Part of a small language model's weights.
Architecture: rotary positions, no biases in attention or MLP, normalized queries and keys.
Training: a variant of Muon for these matrices, 9034 steps.
Each number is 200 + 20 x the weight over its row's rms, rounded and kept within 0 to 999. Layers, rows and columns count from 0. The size before them is the row's rms in percent of the matrix's.

# q: layer 7 attention query, 96x96, rms 0.0712, rows 77-95, columns 48-95
# k: layer 7 attention key, 96x96, rms 0.06, rows 77-95, columns 48-95
# v: layer 7 attention value, 96x96, rms 0.0762, rows 64-76, columns 48-95
# o: layer 7 attention output (transposed), 96x96, rms 0.061, rows 64-76, columns 48-95
q77,098,171,206,192,227,226,212,207,226,203,202,220,231,219,248,189,180,190,181,213,231,203,195,207,182,192,184,204,185,251,188,195,194,233,180,192,185,192,205,216,177,176,213,209,187,195,203,218,222
k77,109,204,204,219,274,223,224,184,224,185,203,223,216,218,230,189,158,208,204,210,207,171,182,235,171,186,182,197,199,225,190,195,217,219,211,184,206,189,198,190,182,184,215,207,189,183,185,183,244
q78,116,168,184,224,240,211,198,233,228,220,201,217,196,231,175,210,177,201,195,202,189,181,206,221,206,244,187,249,201,203,198,183,203,196,181,190,198,219,173,221,160,191,217,202,184,198,235,167,212
k78,110,170,204,225,224,201,192,192,211,206,184,220,219,219,199,206,159,182,181,194,161,176,185,227,176,220,193,240,201,186,200,203,221,191,194,183,211,233,156,211,175,199,230,192,211,173,203,163,223
q79,116,190,194,199,203,168,197,213,179,190,186,209,165,193,182,207,193,199,194,190,185,163,230,187,157,229,214,189,202,181,202,202,221,196,194,221,200,176,191,226,173,203,173,234,225,186,212,202,193
k79,104,189,152,199,206,168,214,212,192,217,199,187,184,236,192,213,208,218,202,212,189,190,221,187,174,194,168,182,197,178,227,212,227,220,163,213,202,188,221,177,208,193,199,206,171,203,194,222,190
q80,102,205,193,174,191,213,198,212,167,187,216,193,193,198,201,200,230,204,190,192,191,214,193,178,235,199,221,164,232,209,182,212,213,215,202,227,203,193,202,197,220,208,197,209,212,189,175,266,195
k80,115,228,194,158,192,193,194,230,194,214,196,188,179,187,205,185,219,235,203,194,228,211,202,193,202,220,184,210,227,211,154,207,226,221,209,221,223,174,198,186,214,202,209,197,203,223,192,209,202
q81,097,213,231,199,204,195,228,171,191,181,208,221,167,175,200,180,170,188,197,199,220,211,181,202,214,196,187,200,176,246,198,236,199,220,217,193,226,200,209,193,177,196,217,221,241,192,159,234,228
k81,112,214,238,233,188,201,226,191,206,227,188,200,193,216,177,174,204,204,182,211,199,189,211,206,232,210,175,213,182,216,188,217,210,227,193,194,244,174,199,217,209,195,191,220,253,182,186,198,242
q82,134,194,173,220,201,226,212,220,189,187,212,189,190,200,163,184,229,224,214,195,164,199,176,205,226,197,189,224,223,201,204,181,218,177,176,176,199,226,226,182,169,179,227,201,176,235,209,182,158
k82,127,193,178,193,197,181,216,199,187,207,214,224,163,171,172,217,203,245,224,172,170,170,216,220,183,215,227,199,219,186,189,188,214,172,193,185,185,205,205,185,170,191,243,201,183,239,219,184,176
q83,107,188,192,187,215,206,212,217,175,194,221,188,222,201,172,193,224,223,203,188,228,193,192,235,184,220,166,238,227,191,212,215,190,178,169,214,220,188,161,214,218,203,158,238,193,188,216,257,197
k83,112,209,196,173,193,163,210,203,187,197,214,184,177,207,202,200,221,197,201,190,216,168,185,237,183,203,162,240,210,194,195,190,165,171,185,223,219,194,178,217,213,218,183,231,195,191,183,256,200
q84,108,242,196,237,202,176,199,190,168,185,188,183,183,194,229,207,193,212,172,169,197,233,196,177,179,164,202,193,193,197,207,200,163,220,192,216,195,229,212,218,192,224,208,183,230,177,201,192,184
k84,123,234,193,204,173,209,220,184,177,188,185,210,167,191,227,214,191,211,208,180,139,232,194,203,174,175,195,217,205,172,228,201,176,255,196,224,213,208,191,191,164,194,234,209,201,180,192,189,219
q85,095,217,196,213,193,191,195,214,188,201,209,187,181,213,208,219,193,201,190,217,179,213,210,217,190,226,199,244,233,184,202,221,215,233,191,245,188,227,190,215,206,188,176,195,175,233,192,188,216
k85,100,201,178,184,221,195,219,195,187,205,235,180,188,223,187,183,214,190,201,213,233,194,168,202,159,196,209,216,189,210,194,203,207,215,181,220,222,224,203,190,201,231,199,176,210,235,211,228,223
q86,144,212,227,161,189,187,216,193,173,212,200,200,213,175,206,190,158,215,182,200,241,236,190,192,213,194,179,239,192,200,213,208,196,199,214,232,209,211,221,199,199,200,221,243,188,160,205,181,216
k86,111,223,198,222,229,212,185,215,203,209,210,224,230,217,209,180,171,193,212,217,202,208,160,203,201,191,207,207,156,232,194,206,188,191,185,189,169,201,200,170,197,165,188,179,234,209,227,228,216
q87,132,187,215,202,188,171,202,166,236,208,157,206,177,187,237,180,196,191,223,191,195,185,223,176,180,192,228,198,187,203,209,188,210,217,201,197,205,189,167,240,212,185,230,196,207,199,203,214,215
k87,119,186,223,187,187,187,206,193,228,195,188,193,182,258,214,195,193,188,198,193,199,234,221,185,190,206,170,166,192,186,228,198,179,186,208,182,217,201,170,209,176,205,188,214,211,171,194,196,166
q88,136,190,181,196,163,233,176,215,182,157,232,172,193,224,176,191,201,195,255,214,199,232,197,222,209,192,178,208,209,186,206,192,204,201,149,184,219,195,204,198,219,191,180,199,229,178,192,191,174
k88,091,212,209,191,175,182,207,205,209,196,227,191,164,184,173,207,191,174,243,210,203,229,215,219,193,214,232,227,240,166,217,190,185,231,202,177,197,165,183,168,187,215,243,185,222,220,200,227,187
q89,102,196,179,219,206,174,203,227,214,206,171,211,205,207,223,216,212,242,216,201,193,218,222,236,203,192,191,192,200,178,190,190,186,207,148,173,210,212,158,193,221,236,167,181,195,158,198,187,185
k89,115,190,219,188,182,165,212,210,207,201,164,209,203,219,209,217,200,198,198,209,167,208,194,215,197,229,194,183,238,158,210,207,178,202,178,196,197,227,157,211,184,236,205,175,195,155,177,220,194
q90,118,166,199,207,194,199,201,175,214,231,184,208,209,194,187,152,199,228,215,198,225,174,182,188,185,181,223,227,187,204,210,211,207,194,178,182,182,204,166,200,177,177,206,172,190,234,187,224,218
k90,109,163,198,230,218,186,214,175,182,207,205,205,191,207,211,169,197,218,217,187,170,174,186,200,184,168,243,195,175,208,180,225,201,171,187,219,178,189,188,244,174,185,194,215,198,193,170,219,218
q91,139,175,165,240,215,221,188,218,183,209,216,188,206,231,151,202,215,185,200,210,176,199,189,211,209,194,197,180,187,190,173,195,200,208,176,144,197,198,203,196,209,203,146,167,222,195,197,197,220
k91,103,172,211,213,200,186,182,205,196,187,178,188,206,237,166,173,203,186,215,220,130,203,206,227,219,209,215,186,196,185,186,205,195,193,224,187,180,178,185,204,187,186,202,158,222,171,178,240,213
q92,117,221,189,189,189,202,228,199,212,175,175,214,214,196,180,235,204,200,175,207,218,206,185,209,145,192,202,199,169,231,203,208,198,170,203,180,251,203,227,197,157,215,191,227,199,177,192,199,217
k92,107,212,184,196,185,214,207,183,186,169,187,199,204,213,186,214,192,205,173,198,204,162,210,212,191,176,200,154,165,197,206,179,216,184,199,165,185,186,240,167,164,213,215,236,213,219,187,251,208
q93,125,212,192,203,227,204,164,236,244,222,208,191,206,250,218,217,190,160,235,220,212,204,202,189,211,213,203,201,211,211,210,160,196,209,193,175,207,222,191,236,219,197,220,197,200,191,224,201,176
k93,096,214,197,208,237,222,174,207,229,175,190,179,200,227,228,214,177,171,246,217,190,199,215,204,176,191,208,194,216,214,217,181,208,201,171,170,189,198,166,218,194,202,215,189,166,171,193,223,201
q94,092,208,169,182,176,186,187,175,177,206,198,179,187,210,223,169,212,219,216,176,199,204,167,195,207,193,180,212,217,202,224,209,185,227,178,195,186,210,199,167,200,222,203,207,203,146,200,227,240
k94,097,210,239,200,201,177,201,167,202,231,203,192,206,213,215,195,213,227,227,179,193,202,178,157,199,153,193,209,211,186,217,247,190,218,186,191,183,205,205,213,193,236,229,213,203,206,205,229,238
q95,111,206,221,207,202,211,182,210,177,219,214,206,183,214,196,225,200,183,215,214,171,160,248,204,193,218,208,183,201,203,184,189,229,182,216,205,172,178,201,195,200,197,187,194,227,215,230,219,149
k95,102,223,176,196,209,167,189,208,186,199,176,166,181,205,204,242,222,181,214,226,154,191,238,210,178,229,203,234,209,204,182,193,220,203,234,208,173,205,191,214,209,186,189,223,217,208,188,218,194
v64,106,214,202,171,196,198,193,240,216,201,212,199,209,183,204,196,224,202,226,241,194,173,201,218,212,230,178,197,232,177,229,156,181,216,197,191,191,165,188,192,245,197,200,208,172,182,210,188,200
o64,092,189,175,210,205,220,206,182,191,206,191,163,205,221,176,193,202,203,180,163,173,215,166,197,166,181,198,218,159,220,210,254,204,209,182,207,182,211,204,224,176,200,190,171,213,244,187,199,211
v65,102,188,191,220,197,208,161,210,190,204,227,198,196,244,191,212,188,201,218,178,207,179,202,205,194,218,205,206,240,195,220,207,208,201,184,199,149,188,183,165,176,201,207,181,183,179,189,190,193
o65,086,185,193,166,171,216,227,183,188,196,173,196,233,156,207,163,234,214,192,212,218,231,182,200,197,194,236,196,175,208,187,196,194,175,204,192,233,206,210,224,233,208,193,194,204,211,200,186,190
v66,098,173,187,192,195,168,225,192,200,226,206,200,179,159,214,229,220,194,211,201,199,174,246,194,202,175,217,203,176,226,181,169,195,220,197,221,215,186,203,200,195,207,212,177,200,203,232,209,167
o66,084,196,196,220,207,229,182,211,220,153,208,199,213,235,198,172,211,181,164,215,221,231,149,199,216,193,170,187,208,186,227,182,203,191,198,186,162,194,214,195,188,207,188,210,197,174,206,207,227
v67,107,196,154,201,191,200,227,187,194,177,201,201,155,182,189,231,187,212,198,181,202,215,218,204,204,191,182,242,220,193,224,201,184,214,216,217,208,215,202,192,172,184,217,217,200,195,214,208,190
o67,098,216,235,209,246,214,191,200,205,220,202,216,213,188,199,176,195,191,188,225,193,191,184,199,189,207,213,182,181,210,182,176,201,200,199,195,166,178,171,191,219,193,183,179,219,215,196,177,220
v68,097,209,225,193,208,208,213,170,184,206,219,217,183,202,214,228,175,236,207,222,185,199,174,176,212,172,211,246,218,198,154,173,204,221,189,217,213,242,224,240,178,190,194,220,189,198,220,197,210
o68,076,207,172,222,217,200,199,196,209,194,195,173,169,180,214,181,218,172,204,195,206,156,237,236,184,223,163,217,196,197,223,232,198,177,220,191,194,204,162,168,230,193,210,192,184,223,204,184,201
v69,106,199,219,160,197,208,183,223,188,177,228,190,166,218,209,181,199,214,231,192,202,206,222,193,166,186,194,219,201,197,224,220,188,187,227,202,215,175,219,168,166,217,215,198,186,186,245,206,202
o69,095,204,197,190,187,189,180,156,206,234,209,235,210,172,178,177,216,183,187,209,223,212,191,249,209,221,207,187,242,194,193,184,221,169,176,163,215,197,163,219,216,209,169,181,213,190,179,191,220
v70,111,254,196,200,195,189,226,187,208,200,194,211,189,161,237,213,217,207,176,192,226,176,201,187,185,182,210,206,197,185,189,203,200,184,219,218,199,192,209,185,180,227,215,183,178,209,223,139,188
o70,089,184,208,214,212,230,160,215,192,210,213,175,186,223,172,159,198,194,239,220,192,221,194,209,221,222,200,214,203,218,215,234,192,209,189,184,189,204,208,219,242,205,182,201,216,201,187,249,202
v71,089,216,210,173,199,213,186,172,199,214,223,175,201,194,192,190,218,188,203,198,189,228,189,211,183,202,171,219,176,218,212,204,182,162,246,233,213,201,209,211,223,212,190,233,221,237,192,190,211
o71,077,185,179,194,212,199,204,220,183,199,201,173,220,219,167,198,225,198,209,208,223,188,209,191,190,191,227,211,230,216,196,172,206,219,182,185,181,159,194,184,191,188,234,136,201,163,192,215,199
v72,108,136,178,208,201,203,198,200,227,205,204,188,202,181,193,189,218,213,200,240,199,158,175,198,186,196,200,162,202,233,224,191,209,195,209,202,201,200,202,221,169,188,207,156,188,234,199,184,185
o72,093,236,224,186,168,211,208,194,164,181,213,189,235,215,202,206,205,174,183,161,196,235,231,179,224,205,196,198,183,173,191,222,189,211,164,215,208,189,188,189,202,222,212,190,216,165,201,189,222
v73,102,232,190,208,246,202,174,232,196,212,184,179,185,204,214,237,193,202,205,226,165,170,213,218,184,197,179,199,209,187,162,178,161,169,222,237,194,221,184,195,209,179,184,200,210,202,199,206,225
o73,091,183,198,214,204,227,215,181,192,187,212,173,221,199,235,183,201,199,201,218,202,230,211,220,182,217,185,232,167,226,217,199,206,232,191,177,193,206,205,216,193,210,231,186,175,212,159,207,226
v74,102,200,215,225,214,178,160,221,197,203,215,190,239,194,195,216,176,202,192,190,229,176,209,200,223,213,216,207,195,201,176,193,205,201,223,182,189,168,221,163,181,200,251,251,195,175,187,167,205
o74,096,212,189,188,182,217,244,191,215,186,176,200,192,222,229,206,209,185,230,202,200,245,187,211,198,188,202,212,233,191,199,198,195,216,188,198,194,204,201,214,233,170,167,189,203,217,201,200,209
v75,108,212,171,151,264,234,190,182,199,223,178,215,187,209,183,219,190,214,207,202,208,201,201,190,217,186,199,224,201,183,147,191,212,173,186,190,157,218,202,206,251,194,173,224,201,208,224,235,197
o75,080,212,209,242,181,172,206,191,189,173,229,231,205,183,214,170,202,211,199,204,216,183,218,230,208,226,189,220,219,204,221,197,186,236,208,218,203,224,202,166,176,165,210,176,188,174,213,157,207
v76,104,204,232,166,185,228,214,186,212,185,196,216,251,188,196,173,212,237,204,215,212,168,197,190,208,215,210,208,183,180,198,210,157,179,203,193,194,186,188,195,222,186,209,180,176,194,195,207,206
o76,081,229,187,213,214,176,167,236,196,215,205,191,163,219,214,217,174,176,217,198,188,192,218,213,221,191,205,223,195,235,207,210,259,208,175,205,221,208,221,203,193,230,174,213,239,223,185,204,186